config = dict(
    tie_embeddings=True,
    optimizer='soap_variant',
    seq_len=1024,
)
Each number is 128 + 24 x the weight over its row's rms, rounded and kept within 0 to 255. Layers, rows and columns count from 0. The size above them is the row's rms in percent of the matrix's.

# layer 5 MLP up, 256x64, rms 0.231, rows 124-223, columns 0-31
size [112  92  97  91  94  95  84 101  90 100 105 106 106 100  89 116 100  85  98  97 110  89  91  89 115  90 102  99  78  91  96 111  86  98  93  51  97  85  96 103  98  98  88  76  93  91 103  90 119  94  90 125  88 114  86  96  83 134  91  86  85  95  85 103 120 103  84  94  89  86  94 103 110  87  93 116  99  86  92 100  87  87 125 113  91  98 107  91  75 129  93  96  94 114 101  95  88 102 103  92]
[[131 134 121 149 120  95  99 122 105 145 155 103 140 130 108 144  82 114 167 106 115 134  82 124 123  80 143 123 152  89  94 155]
 [158  90 145 125 153 165 154 140 127 120 143 164 176 158 145 106  91 145 119  95 136 158  74 130  80 135 117 153 142 132 117 130]
 [169 155 149 125 145 121 144 164 149 101 146 143 127 108 109 104 140 120 132  97 134  94 141 165 149 160 124 107 113  90 112 136]
 [140 166 132 128  98 145 106 179 147 105 131 112 138  64 138 122 135 145 125 127 110 132 136 113 129  97 123 108  64  85 114 181]
 [112 142 132 115 147 161 110 106 129 135 139 106 122 149 105 149  88 108 146 160 127  82 101 158  99 117 139 156 176 154 142  66]
 [115 126 109 125 133 159 105 153 103 142  96 109 154 137  96 116 150 123 126 168 147 138  81 133 154  88  82 167 122 128 120 161]
 [116 143 138 134 139 128 163 125 111  89 132 160 145  69 169 135 132 136 147 163  85 156 149 109 112 123 142 134  96 170 104 125]
 [165 148 137 130 121 116 156 116  78 109 122 110  87 116 132 114 173  67 175 119 104 131 139 122 151  88 127 145 115  95 120 155]
 [157 195 107 162 136 136 143 177 128 101 111 100 131 133 121 133 151 181 162 114  93 116  92 132 117 167 153 118 123  98 152 104]
 [102 134 116 134 110 157 168 163 113 143 149 140 174 140 106 163 140 115 145 130 149 142 154 116 119 143  88 168 136  96 131 162]
 [100 109 134 152 140 169  95 132 130 138 137 131 141 175  99 141 128 131 114 182 121 131 103 169  97 127 121 120 150 181 164  83]
 [171 151 176  80 105 128 128 150 147 100 104 143 136 114 153 124 148 106  89 163 105 142 134 130 120 128 161 161 151 110 110 152]
 [106 103 124 118 125 127 112 135 135 112  94 128 150 159 104 152 121 109 162 175  93 135 152 125 119 136 147 162  81  96 121 144]
 [136 147 131 105 121 123  87 127 133 142  84 143 121 120 118  95  92  87 122 136 127 123 136 140 109 133 129 160 116 137 129 170]
 [107 139 136 139 116 140  93 164 189 131  80 136 113  87 171 136 136 163 124 130 146 134 107 152 116 147 138 110 112  81 136 132]
 [145 133 138 104 133  86 122 116 123 171 127 150 169 140 125 141 152 122 182  86 108 131 131 138 128 122 122 132 129 142  69 173]
 [156 144 131 127 130 121 110 154 111 134 121 139 117 116 167 158 111 147 152 123  84 109 140  38 111 132 127 122 153 115 123 134]
 [109 142 135 113  79 111  92 108 156  78 135 115  96 160 136 132 129 101 145 116 114 193 105 140 131  84 116 118 115 130 160 137]
 [167 148 147 103 162 168 139 109 175 125 119 123  96  99 135 120  61 168 143 124 110 154 108 118 111  89 121 158 103 119 128 124]
 [120 112 128 134 152 114 124 113 138 169 135 110 166 113 112 111 126 116 116 104  86 109 112 124 126 113 128 123  78 113 142 142]
 [ 83 150 122 166 159  85 157 110  82 128 115 125  77 118 181 130  88  90 125 138 147 119 150 122  86 123 139 157 101 127 151 116]
 [104 160 124 162 119 144 151 111 139 127 131 145 128 141 129 158 144 142  95 137 118 132 105  84  62 113 118 158 108  81 143 147]
 [ 99 170 103 124 158  94 128 147 162  99 113 109 140  91 171 133 107 123 133 103  99 156  97 116 144 146 153 124 137 115 112 152]
 [157 167 129 124 153 143 140 108 134  87 134 104 140 145 133 152 115 146 149 121 145 171 158 146 116 124 153 121  79 129  96 174]
 [122 144  91 125 155 144 136 144 136  77 157 103 118 180 142 129 112 139 113 139 154 143  91  95 113 133 111 157 165 158 151 155]
 [ 98 122  93 111 171 111 102  80 135 126 123 142 120 154 117  94 166  90 144 161 117 181 139 159 131 136 121 144 104 128 134 101]
 [ 93 141 152 124 123 192 187 120 123 119 126 131 134 153 120 170  76 113 113 103 133 158 149 105 144 111 139 117 124 131 155 120]
 [136 154 121 125 118 143  94 131 150 148  87 148 115 108 138 103 184 119 130  91 139 117 118 135 121 141 147 153 100  87 156 142]
 [134 115  94 122 127 121 147 168 167 139 113 150 104 114 118 148 113 125 128 123 112 139 127 132 120 137 170  90 147 119 141 165]
 [134 150 144  88  92 138 134 145 121 143  94 124 107 108  91 112 120 134 160 135 102  94 152 125 117 109 157 150 101  85  87 115]
 [ 86 163 158 104 115 173 108 146 145 117  78  86  93 149 126 118 130 134 130 179 106 112 114 147 104 102 144 138 115 118 144 120]
 [162 134 146  88 162 114  94 133 112 115 135  59 132 141  99 187 141 140 142 109 108 114 138 127 112 150 141 178 155  71  76 116]
 [ 55 156 151  94 179 111 100 139 128 111 119 132 129 138 136 133  97 115 150 141 145 123 144 132 106 129 137 137 162 162  82  97]
 [111 117 140 101 100 138 102 115 146 125  96 161 115 167 143 100 138 118 132 113 164 114 122 160 178 120 134 143 140 190 149 121]
 [135 118 169 100  99 133 110 118 130 123  99  83 109  71 114  84 130 117 152 126 151 106 130 185 150  92 139 121 113  97 107 132]
 [136  89 140 191 113 148 115 118 159  82 133  95 152 120 111 148 116 111 100 130 165 106 111 133 141 147 120 114 144 127  93 153]
 [132 128 109 116  70 120 116 109 145 179 180 132 152 104 153 115 112 153  73 136 118 134 128 108 102 157 137 150 127  98 153 146]
 [ 70 122  97 118 155 150 123  81 132 131 120 140 127 170 147 128 102 125 127 122 146 142 109 131  87  98 108 186 146 149 166  98]
 [139 135 121 127 125  95 102 109 171 144 109 141 144 157  96 136 169 147 159 152 154  83 141 128 112 157 103 117  94 123 108  99]
 [150 171 121 140 103 129  64 174 159 157 114 121 111 151 150 103 125  77  99 135  89 146 131 135 112 141 102 157 132 121 124 130]
 [119 115  87 141  94 128 102  96  93 120 137 118 109 144 122 113 119 104 130 113 165 186 120 126 155 108 129 115 119 101 128 156]
 [128 167 174 137 147 120 114 115 117 112 158 116 125  75 163  95 101 147 122 132 127 114 120 115 164 138 104 145  93 123 112 111]
 [130 118 129 137 111  68 136 106 144 139 119 168 166 175 117 144 133 145 150 108 117 123 133 141  95  88 122 164 113 122 138 142]
 [134  95 145 110 100 114 107 138 129 187 103 146 142 154  69 147 132  84 170 162 101 123 104 210 155 135 119 140 124  95 154  87]
 [140 181 167  57 136 157 128  90 115 159 139 135 109 104  72 140 128  97 109 132 142 132 113  76 112 163 125 154 156 131 140 163]
 [174 154 154 120 124 114 129  91  81 114 137  90 156 159 114 152 117 126  95 118 121 149 139 121 146 161  73 112 119 154  76 145]
 [116 147 121 132  88 149 113 142 143 158 130 118 122 166 167 143 150 124 161 134  92 125 140  69 139 150 136 190 137 138 125 148]
 [166 133  94 119 148  80 147 125 131 152 152  91 109  91 115  94  98 132 166 111 141 125 147 154 155 117 132 140 100 128 103 148]
 [109 142 124 141 149 155 106 144  86 123 130 121 104 177 134 145  85 109 146 109  89 132 112 146 122  97 114 133 165 171 101 110]
 [159 111  73 131 145 119 115 102 134 161 122  76 123 120 106 124 123  89 146 160 135 123 157  79 129 164 117 136 125 124 135 156]
 [127  95 131 113 138 164 138 106 139 101 117 124 110 120  94 137 168 105 128 156  98 145 128  85 102 111 121 137  77 113 140 129]
 [115 139 127 108 120 155 122 111  82 112 120  95  95  68 136 114 118 112 127 131 108 127 139 105 125 112 125 168 118 160 123 194]
 [126 133  88 115 117 125 115 105 146 136 130 123 140 123 134 162 144 178  90 100 154 155 124 160 106 148 131  91 128 135 108 115]
 [157 148 143 127 125 103 127 101 109  93 139 152 176 134 129  95 112 121 138 131 115 113 121 128 116  68 175 135  99 101 102 148]
 [135 158 181 123 168 137 146 139 135 118 158  89 126 104 184 152 124  84  91 142 133 112 147 136 152 115 123 140 130 177 100 138]
 [ 88 140 124 165 127 163 104  89 101 144 113 141 133 134 168 143 150  93 117  94 150 111 141 146 147 144 126 127 141 139 157  90]
 [148  64 117 111 121 129 105 153 118 121 147 149 109 137 143 143 116 160  95  74 139 129 122 121  97 120 161 137  91  83 185 112]
 [147 143 114 101 141  99 155 156 137 113 112  85 132 109 169 124 154 134 104 118  87 143 164 138 111  85 136 152 152 116 113 156]
 [118 164 146 128 108 133  94 150 142 101 119 138 135 123 142 162 148 112 112 126 108 156  54 110 111 157 159 161 145 112 136 116]
 [150 155 133 107 118 119  97 135 121 107 171 131 179  84 141 132 127  94 128 106 169 138 105  81 175 131 121 145 136 144  92 138]
 [109 161 114 115  86 111 106 128 114 142 144 145 124 155 148 160 142 116 128  86  99 161  77 123 162 103 117 161  88 124 151 132]
 [160 154 164 130 132 138 120 139 141 138 149  94 132 157 128 144 117 145 125 121 137  88 174 162 102 129 135 124 186  81 121  89]
 [152 132  73  73 100 130 103 145 133 120 129 137 132 168  97 151 123 118 152 158 103 170 127 113 126 148 166 153 153 121 133 108]
 [105 164 120 154 135 139 102 113  84 163 151 151 112 106 169 122 127 136 163 118  87 150 134 111  69  98 134 131 115 109 100 122]
 [139 124 108 131 110 157 108 154 124 125  93  99  88 140 164  88  95  83 156 149 114 159 119 131 144 106  91 174 134 117 118 112]
 [163 165  81 137 149  86 169 117 146 116 131 127 158 127 155  80 110 109  87 163 124 161  83  90  95  92 122 153 129 119 140 120]
 [167 127 101 155 138 129 123 139 152 149 134  89 135  99 193 151 160 144 132 137 114 144  91 142 133 106 113 119  89  89 126 123]
 [ 97 177 164 121 117 119 132  96 145 101 100 118 159 166 152 123 159 150 132 132 130 142 151 164 115 121 110 125 161 135 103  94]
 [119 103 140 116 180  70 140  97 124 106 104 165 102 141 122  96 105 112 130 148 120 140 160 124  87 111 132 139 141 117 133 145]
 [111 104 114 122 149  67 119  94 128 133 135 131 141 148 167 148 110  81 103 118 151 121 134 167 125 144 107 141 103 130 127 130]
 [113 126 153 158 147 124 135  93 112 135 139 109 121 132 161 100 192 108 166  78 130 133 115 153 119  90 120 128 107 159 104 123]
 [123 152 122 119 125 150 120 121 116 150 131 150 153 128 136 176 115 125 148 155 100 120 144 116 111 115 117 126 113 141 104  89]
 [141 147 135 110 116 103 142 153 164 131 170 130 116  75 155 160 121 118  94  94 150 113 104  72 180 151 134 150 157 123 159 172]
 [169 149 125 131 102  98 120 128 122 124 152 186 100 121 115 149 114 135 118 112 133 133 125 117 162 138 155 142 114 131 142 115]
 [127 164  98 109  82 138  94 106 128 125 138  81 151 112 107 121 141 146 115 140 142 137  76 145 129 120  59 138 112 143 120 124]
 [135 126 167 140 138 110 123 143 187  94 139 172 109 128 150 129 129 142 165  93 148 140 107 146 179 165 171 144 126 128 127 123]
 [133 174 150  76 113 130  82 167 123 145 126 132 105 112 137  91  98 108 144  93 131  96 126 178 127  87 149 149 127 123  72 138]
 [129 162 107 132 137 104 117  93 125 156 145 157 143 107 148 118 159 129 138  87 147 105  96 134 110 114 134 101 138 145 144 121]
 [150 123  69 118 174 127 124 139 102 121  96 134 107 122 153 135 156 133 172 144 116 137  98 146 123 111 132 142 135 159 134 104]
 [111 100 134 118 133 143 150 142 149 129  86  98 113 124 155 130 130  98 109 125  87 138 172 149 113 135 105 161 131  84 131  92]
 [106 149  76  89 185 131 134 110 154 116 114 128 127 153 132 158 116 174 143 134 125 113 149 143 140 119 107  76  89 130 119  94]
 [146 151 102 171 177 108 158 197 126 128  95 136 133 129 132 143 140 115 141 143 132 115 115 144 137 149  95 151 151 117 145 137]
 [180 117 164 145  89  98 132 160 139 129 173 149 120 117  85 158 133 114 125  96 126  78 153 124 194 131 123 133  99 141 125 134]
 [120 167 125 119 122 113 133 174 159 150 101 156 147 159 104 144 101  98 116 121  89 150 122 139 159 114 151 180 126 145 129 127]
 [162 103  92 164 127 111 111 164 114 142  96 140 157 127  90 148 125 183 120 155 143 159 106 104 146  92 133 152 115  98 143 135]
 [116 128 140 162 162  62 117 115 119 138 117 169 101  96 135 125 115 126 139 131 154 121 112 104 138 145 170 152 128  84 128 154]
 [124 107 103 112 174 123 158 107 136 123  78 120 102 115 136 136 109 113 142 124 114 115  92 115 135 137 138 134 138  65 174 102]
 [156 159 103 122 121 122 111 111 140 134 165 143 124 111 126 135 134 118 107 162 149 141  89 155  89 117 124 141 105  82 126 174]
 [146 109 142 112 127 107 121 129 101 133 128 115 129 106 116 175 157 111 115 126 156  74 118 153 159 124 146 157 151 130 101 141]
 [141 131 138  99  88 109 141  88 159 122 128 107  95  88 114 152 123 142 151 124  75 131 171 144 129 145  74 148 137 121 145 117]
 [154 171  98 144 126 135 167 147 169 151 138 133 104 132 100 129 156  84 160 128 109  95 114  89 126 108 120 134 120 158 156 143]
 [140 135 145 142 106 109 106 106 146 166 145  93 111 169 131 163 152 118 109 109 141 127 130 126  75 131 128 156 112 118 149  97]
 [106 156 109 123 163 113 126 131 155 146 128 122 135 149 173 119 118  86 141  78 118 211  92 141 117 144 135 154 123 143 130 134]
 [123 147 131 155 150 120 121 118 112  91 150 148 117  61 138 146  98 103 145 124 131 111 144 128 145 164 114 161 129 119 165 157]
 [126 182  92 113 140 141 134 140  75 118 140 127 144  99 103 150 117 114 125 123 153 123 161 116 128 138 113 121 163 142 125 146]
 [140 121 163 123 138 141 115 173 148 163  94 125 166 126  99 130 105 146 123  77 107 104  78 151  91  86 106 116 136 100 132 149]
 [119 136 138 152 151 154 119 113 119 150 112  80 155 134 126 144 138 165 155  76 126 144 127 151 122 111 139 135  82 137 121 125]
 [131 154 153 146 144 130 134 156 113 175 136 124 118  91 126  84 103  88 147 119 121 108  89 110 146 146 136 139  98 119 138 154]
 [101 140 119 152 132 115 145 115 102 100 130 147 126  84  99 140  94 143 122 101 155 122 121 111 122 144 167 139 160 149 157 115]
 [145 102 137 188  95  99  95 111 109 139 148 138 111 137 127 132 103 102 156 105  92 147 128  73 122 130 126 123 136 109 137 108]]
# layer 5 MLP down (transposed), 256x64, rms 0.213, rows 124-223, columns 0-31
size [ 71  93  95  92  90 110  90 103 106  94  75 119 120 100  84 131 106  89 100 103 123  80  86 102  79 107 104 110  81 114  84 116  93  97  96  85 100  77 117 107  78 103  96  83 100  88  88  91  73 104  89 129  87 121  95  90  83 153  82 102  90  95  87 110 130  94  82  86  75  87  88  83 108  93  93 127  93  83 101 103  81 101 131 133  79  75  79  72 104 126 104 101 102 114 100  90  83 112 104 114]
[[149 139 129 129 131 134 142 123 120 162 153 113 137  98 104 100 146 177 139  70 137 186 151  79 141 161 120 152 102 159 108 145]
 [148 138 138 108  97 122 122 141 125 121 131 115 112  83 113  96  93  98 173 155  97 126 157 111 124 126 105  97 122  98 175 125]
 [118 104 139 109 103 128 136 122  71 120 119  83 155 166 123 109 145 168 175 118 141 149 135 120 113 138 161 138 119 116 142 109]
 [109 124 123 112 112 143 106  91 181 103 136 160 133 123 144 136 116 124 114 121 136 120 193 126 137 113 108  96 135 169 150 106]
 [120 144 107 115 129 154 156 148  95 117 196  99 150 125  99 111  91 110 120 160 156 120 124 131 108 174 128 134 108 129 123  99]
 [167 153 140 141 108 137 140 120 136 112 126 116 132 117 136  88 134 144 162 112 106 115 130 154 100 169 119 104 127 135 134  96]
 [112  81 106 173 139 158 136 106  95  98  85 142 162 115 166 144 163 142  85 126 108 133 126 152 106 123 167 160 142 126  62 117]
 [171 117 133 141 111 106 153 158 150 127 148 122 137 135 178  82 123 121 159 105 102 123 138 133 151 159 136 128 114 129 155  96]
 [138 129 122 129 160  60 140 170 160 104 129 149 115 145 147 103 161 155 122  83 100 146 115 104 124 154 103 104 153 142 190 148]
 [124  99  98 131 134 128 141 118 105 133 136 185 108 115 182 104 115 147 162 121 112 106  99 136 134 147 126 180 120 137 115  91]
 [131 107 142 126 116 166 156 139 104 152 165 132 158 118 106 114 165 143 131 118 133 133 127  81 120 152 141 124  88 142 136  84]
 [141 126 130 103 176 131 117 142  55 132 135 107 129 127 164 134 140 110 133 129 116 102 126 113 136 132 146 142 144 159 175 106]
 [115 111  88 127 132 127 131 149 128 111 128 119 160 150 109 131 107 139 151 147 163 104 108 155 118 133 134 114 103 122 157 181]
 [ 87 118 125 128 138 128 177 132  88 144  99 114 169 122 138 153 135 129 112 121 126 117 178 133 134 143 137 128 131  96 130 149]
 [143  77 118 128 105 157 118 109  73  80 165 121 141 127  73 115 116 135 158 146 122 141 182  92 126 131 109 119 111 155 128 107]
 [110  96 103 115 105 125 139  89 135 116  94 124 174 138 125 153  96  93 139 120 124 134 161 134 124 174 116 137 149 149 112 138]
 [139 133 117 142 142 105  79 124 132 135 149 121 152 105 106 151 128 128 143  78 123 119 133 122 187 143 164 128 153 137  73 134]
 [113 166 162  88 113 141 109 124 143 163 125 121 146 110 132 105 147 130 147 186 128 120 142 100 118 127 114 106 143 126 166 154]
 [ 98 102  83 136 154 138 143 132  68 109 120 150  95 131 122 107 164  95 151 165 130 128 138 118 125 131 137 109 100 129 145 132]
 [ 95  96 145 105 116 160 162 143  92 137 127 112 179 151  99  67 101 126 102 164 138 114 127 110 142 115 118 153  87 116 103 126]
 [100 125 132 158  76 116 112  66  94 167 149 147  90 122 121 125  75  89 104 101 148 128 115 105 133 125  89 130 119 129 165 122]
 [114 114 137 102  68 153 160 163 144 125 170 131 130 111 167 125 105 153 115 106 153  95 148 121 149 145 150 180 138 105  57 140]
 [143 111 161 131 133 177 110 147 146 112 150 155 116  82 139 119 124 139 149  96 124 147 116 127 129 105 141 130  84 134 167 158]
 [108 141 117 132 114  82 132 145 144 120 121 110 131  93 144  89 116 112 175 119 107 118 130  88 130 137 147 161 107 146 162  79]
 [147 154 124 135 111 157 161 153 174 134 170 126 128 144 142 154 147 152 123  98 135 153 124  76 177 158 114 172 105 181 107 169]
 [ 93  79 149 107 117 106 123 146 120 149 125 115  86 157 151 104 134 149 134 142 142 160 175  79 154  87 136 112 134 144 136  88]
 [ 95 100 113 120 130 133 104 109 176 160 118 116 151 120 153 100 125  99  97  91  83 182  93 123 148 126 140 110 109 101 135 110]
 [ 98 121 114 113 149 139 133 147 104 165 149  97 123 121 112 146  62 165  88 158 130 122 134 131 149 112 111 117 177 168 116 116]
 [142 126 124 131  90 138 125 109 147 113 137  99 151  90 138  90 103 133 152 157  98 131 154 108 140  91 161 140 122 142 173 130]
 [127 179  89 154 157 131 148  73 145 118 136 126 174 134 136 105  82 140 113 123 150 132 152 107 103 146 100  94 131 183 132 146]
 [127 160 149 144 115 125 168 148 128 132  97 134 154 125 151  69 128 173 149 116 119 150 161 105 121 157 158 129 163 164 125 161]
 [119 113 109 140 125 141 143 136 160 114 109 122 158 155 139 132 167 116 142 100  91  94 155  95 126 131 120 102 147 134 104 148]
 [140 146 150 107 123 128 154 153 154 110 140 176 112 124  95 130 126 133 168 151 141 120 132 145 181 132 126 139 146 150 160 127]
 [135 138 138 123 124 106 108 178 127 143  99 117 126 113 125  97  82 157 109 167  98 128 138 125 115 131 117 110  89 147 170 145]
 [159 128 119 108 153 116 178 128 103 131 143 136 161 157 160 104 134 147 111 105 100 148 123  95 137 174 135 129 119 177 155 107]
 [137 113 117 139 123  87 173 105 106 118 126 136 103 121 105 129 117 104 147 134 131 140 128 140 168 138 116 165  87 133 114 106]
 [122 128 126 177 112 110 108  83 126 131 172 131 126 133 118  99 147 180 155 161 142  86 150 118 117 117 116 140 171 116 150 152]
 [131 131  97 127  96 124 101 154 117 109 176 125 122 113 118 158 128 118 181 131 118 126 118  93 134 110 106  77 127 137 128 133]
 [112 101 112 124 153  94 133 123 131 149 111 113  90  81  94 120 124 145 142 137 127 183  97 156  91 143 138 106 134 175  88 127]
 [106 115  99 140 102 140 119  86 156 119 155  99 106 119 102 102 125 129 131 162 148 113 108 139 157  96 117 111 167 125 104 107]
 [143 130 126 100 132 119 184 132 115 134 148 140 103 121 114 103 180 127 130 147 144 169 125  89 101 123 104 163 104 151 185 158]
 [122 106 138 121 183 154 136 178 166 128  98 109 136 130 134 119 146 126 149 156 119 174 121 136  91 141 174  89 144 142 137 144]
 [124 106 108 166 144 128 143 164 136  92 100 151 140 148 127 116 115 124 143 112 153 107 140 175 131 107 141 114 167 152  78 132]
 [143  98 138 128 105 147 171 101  81 141 149 136 151 128  94 110 143 124 139 117 127 147 123 164 130 174 162 142 124 130 107  80]
 [128  97 148 129 142 124 147  77 119 174 122 148  75 169 150 165 155 101 121 120 121 131 138 128  91 156 108 105 146 166 130 130]
 [161 115 160 113 116  90 148 145 110 153 111 135  89 129 149 141 102 107 105 149 135 158 131 133 155 132 111 101 103 136 170 136]
 [116  90  95 148 121 168 138 143  94 109 140 128 120 132 122 136 128 160  92 116 129 181 127 181 140  65 175 136 136 115 112 126]
 [129 137 138  75 128 153 160 158 162 145 107 142 121 136 126 120 124 165 153 130 127 176 134 126 142 132 145 126 157 140 135 137]
 [123 147 135  96 129 150 157 157  86 113 153 114 134  96 126 145 134 133 140 103 102 145 132  82 139 142 121 134 117 188 126 103]
 [ 92 154 152 154 121 116 146 116  96 107 165 137 134 163 155 126 171 198 104 135 162 135 103 179 121 120 150 157  89 162 132 115]
 [105 108 149 165 166 153 134 126 141 181 108 126 114 132 153 160 116 121 127 135 143 109  96  89 138  96 167 143 134 107  89 105]
 [133 114 118 125 146 152 147 128 137 151 170 131 113 148 127 129 147 175 112  55 116 130 110 166 146 134 164 114  58 113 116 109]
 [145 168 148 127 157 150 171 135 123 103 161 104  95 117 111 120 130 124 190 166 147 124 161 139 118 120 133  97 129 111 164 139]
 [126 102  89 114 114 138  95 111 169 165 132 153 188 153 139 150 140 145 139 113 101  98 131 125 128 110 181 145 118 151 124 126]
 [116  93 133  91 128 128 137 125 140 151 134 100 126  66 143 111 154  84 111 136 159 111 143 126 145 151  89 173 111 113 153 143]
 [123 169 139  92 121  92 144 163 177 161 123  97 141 154 142  96 202 131 128 118 116 121 135 107 101 155 134 133 128 130 133 149]
 [138 117 146 170  90 101 117 123 161  92 169 127  68 116 105  93 112 103 147 112 116 124 126 127 132  93 132  88 105  88 144 154]
 [140 113 138 139 138 105 132 125 168 149 146 110 102 112 137 130 177 131 180 128 100 101  89  96 119  84 121 107 164 120 178 103]
 [109 113 109  98 110 133 143 122 134 106 126 163 103 132 110 161 159 150 138 140 107  92 144  65 116 115 120 102 131 123 177 164]
 [173 113 118 113 143 109 133 212 105 157 138 153 114 132 138 195 117 168 137 113 138 142 130 122 151 139 102 145 104 144 146 169]
 [144 164 162 132 133 152 157 129 113 159 131 101 136 170 123 113  99 114 108 157 120 154 125 120 122 122 100 145  84 119 161 147]
 [158 184 148 144 131 153 175 141 100 140 150  96  93 121 118  77 126 139 167 154 132 142 169 138 134 143  97 126 148 102 140 129]
 [162 125 123 159 109 105 111 119 113 107 129 105 132 129  91  50 147 106 142 132 140 153 161 100 148 121 133 121 152 165 126 118]
 [ 84 114 148 106 149 124 145 136 129 156 132 137 128 142 137 141  93 124 128  94 102 136 148 153 140 135  86 159 153 126 114 104]
 [145 139 134 148  84 114 105 139 160 152 108 105 151  83 131 141 137  71 135 176 129 151 144 162  93 165 113 114 133 126 119 148]
 [166 106 144 110 175 112 164  95 128 138 138 161  90 132 117  99 139 104 137 181 103 157  98 106 117 179  74 136 130 119 131  98]
 [130 148 135  82 104 113 138 123 115 122 122 146 127 144 121  97 111 141 172 156 119 122 180  79 145 163 165 117 160 130 149 131]
 [160 147 141 106 108 106 133 146 139 129 144 133  97 132 105  97 133 150 140 125  99 129 162  92 111 117 103 125 127 110 176 134]
 [131 117 173 115  99  91 177 126 104 125 139 130  91  81  79  82 138  99 147 157 128 148 156 103 122 141 126 118  96 149 122 127]
 [139 171  98 146 107 148 128 144 159 123 120 138 115 105 103  84 125 153 151 128 110 122 173  91 122 158 122  95 172 138 160 141]
 [149 161 155  89 106 111 130 132 121 123 121 130 114 106  81 104 135 132 148 123 119 138 147 106 123 137 112  93 103 105 172 136]
 [130  87 106 113  68 136 106 162 130 135 198 145 115 142 113 157 149 112  98  98 134 137 134 129 110 152 142 113 115 123 109 119]
 [122 134 128 119 100 134 181 138 111 159 152  80 108  81 144 143 141 120 153 109 143 131 103 110 140  88 121 103 156 151 103 130]
 [139 149 140 156 148 166 167 110 106 156 110 168 152 153 138 157 107 167 152 102 176 136 107 158 119 157 138 142 123 136 112 142]
 [122 121 149 122 103  78 132 119 119 111 103 119 131  91 127  40 108 136 131 171 148 134 142 134 130 169 102 107 124 110 159 145]
 [159 147 112 100 163 146 102 108 126 119 128 135 151 137 132 140 160 110 111 148 119 123 103 130 117 138 110 180 111 150  99 149]
 [135 160 117 114  91 117 164 147 138 124 149 108 145 133 138  93 159 132 102 149 112 126 119 134 156 178  87 133 116 146 116 112]
 [159 139 117 107 130 128  96 177 133  95 123 124 140 104  85  58 108 150 120 137 124 135 174  93 136 100  80 137 129 174 181 110]
 [156 157 138 149 175 146 131 135 101 104 133 124  68 129 134 132  91 150  99 155 124 151  91 168 128  96 142 121 120  93 120 131]
 [136 154  92  99 157  88 116 139 192 135 171 121 122 136 126 161 134 152 151 101 109  80 106 109 136 122 171 127 152 144 119 146]
 [111 137 118 118 137 136 133 106 162  65 161 123 113  97  89 124 142 146 157 178 139 100 144 117 164 114 137  77 123 142 145 143]
 [128 121 171 120 133  92 113 104  95 125 141  77 108 136 113  93 137 180 114 131 128 137 133 136 125 134  98  82  75 110 125 139]
 [133 194 104 124 135 138 132 173 113 102 131 157 106  96  90 102 133 123 133  67 128 121 124 112 158 114 122 130 143 171 120 152]
 [163  82 158 120 121 131 129  97 146 171 196 123 135 127 140 138 130 131 133 110 114 118 110  85 151 120 139 107 117 146 134 104]
 [132 123 121 169 135 141 118 163 127 117 136 147 130 161 104 143 148 119 121 205 141 130 150 146 176 156 119 119  95 116 184 152]
 [153 162 141  93 172 113 139 159 143 163 162 135  88  96 106  99 155  97 151 149 110 123 146  70 146 156 129 126 112 127 173 163]
 [128 124 133 128 118 154 175 139 101 150 112 135 136  89  84 156 144 116 146  65 127 151 137  96  96 154 140 102  97 122 128 107]
 [120 140 151 129 156 167 138 137 120  96 112 142 107 141 116 119 169 134 121 100  88 158 142  95 158 155 161 130 119 129 138 121]
 [144  79 128 122 146 121 155 103 126 106 124 115 128 113 132 124 125  77 107 108 142  87 118 162 142  89 153 185  96  94  88 119]
 [120 141 141 123 148 176 125 111 121 112 145 127 148 131 111 138 122 157 164 111 115 156  89 132  86 138 140 126  93 111 130 135]
 [133 141 145 122  79 125 144 147 100 122 147  80 146 117 116 135 148  88 120 107 131 162 104 111 136 108 170 133 142 127 159 112]
 [138  85 123 170  78 107  85 108 128 123  80 144 116 123 157 125 150 135  86 102 184 123 108 158 178 129 111 145 134 175 124  83]
 [142 118 145 134 119 163 163 121 145  82 134 124 144 164  72  86  99 106 115 141 125 154 144 123 155 146 179 144 104 111 117 107]
 [101 111 120  87 124 177  97 138 105 105 111 159 137 121 103 120 124 128  89 170 133 174 139 153 107 132 137  98 105 113 130  99]
 [ 77 152 149 135 106 144  94 134 132 136 101 122 105 150 117 134 151  99 147 122 124 138 115 126 130 104 128 118 178 106 133 148]
 [116  86 140  80 163 112 135 195 143 141 114 149 125 130 134 118  78 144 123  99 164 101 103 125  78 107 136  99 147 135 136 142]
 [139 132 125 106 104 140 130 149 164  99 163 144 146 130 120 170 115  99 129 166  94 157 143 145 134 160 117 106 103 123 121 137]
 [132 124 190 112 117 115 123 100  91 109 111 120 164 121 136 157  96 139  94 124 161 130 104 152 207 142 140 121 120 114 127 122]
 [130 156 170 137 125 116 146 131 110  93 108 125 154  79  90 102  95 105 100 122 141 113 103 130 121 119 128 128 150 142 143 119]
 [128 112 146 105 117 145 154 118  87 100 137 136 107 125 169 125 137 129 114 174 128 127 106 125 167 118 129 109  96 115 137 106]]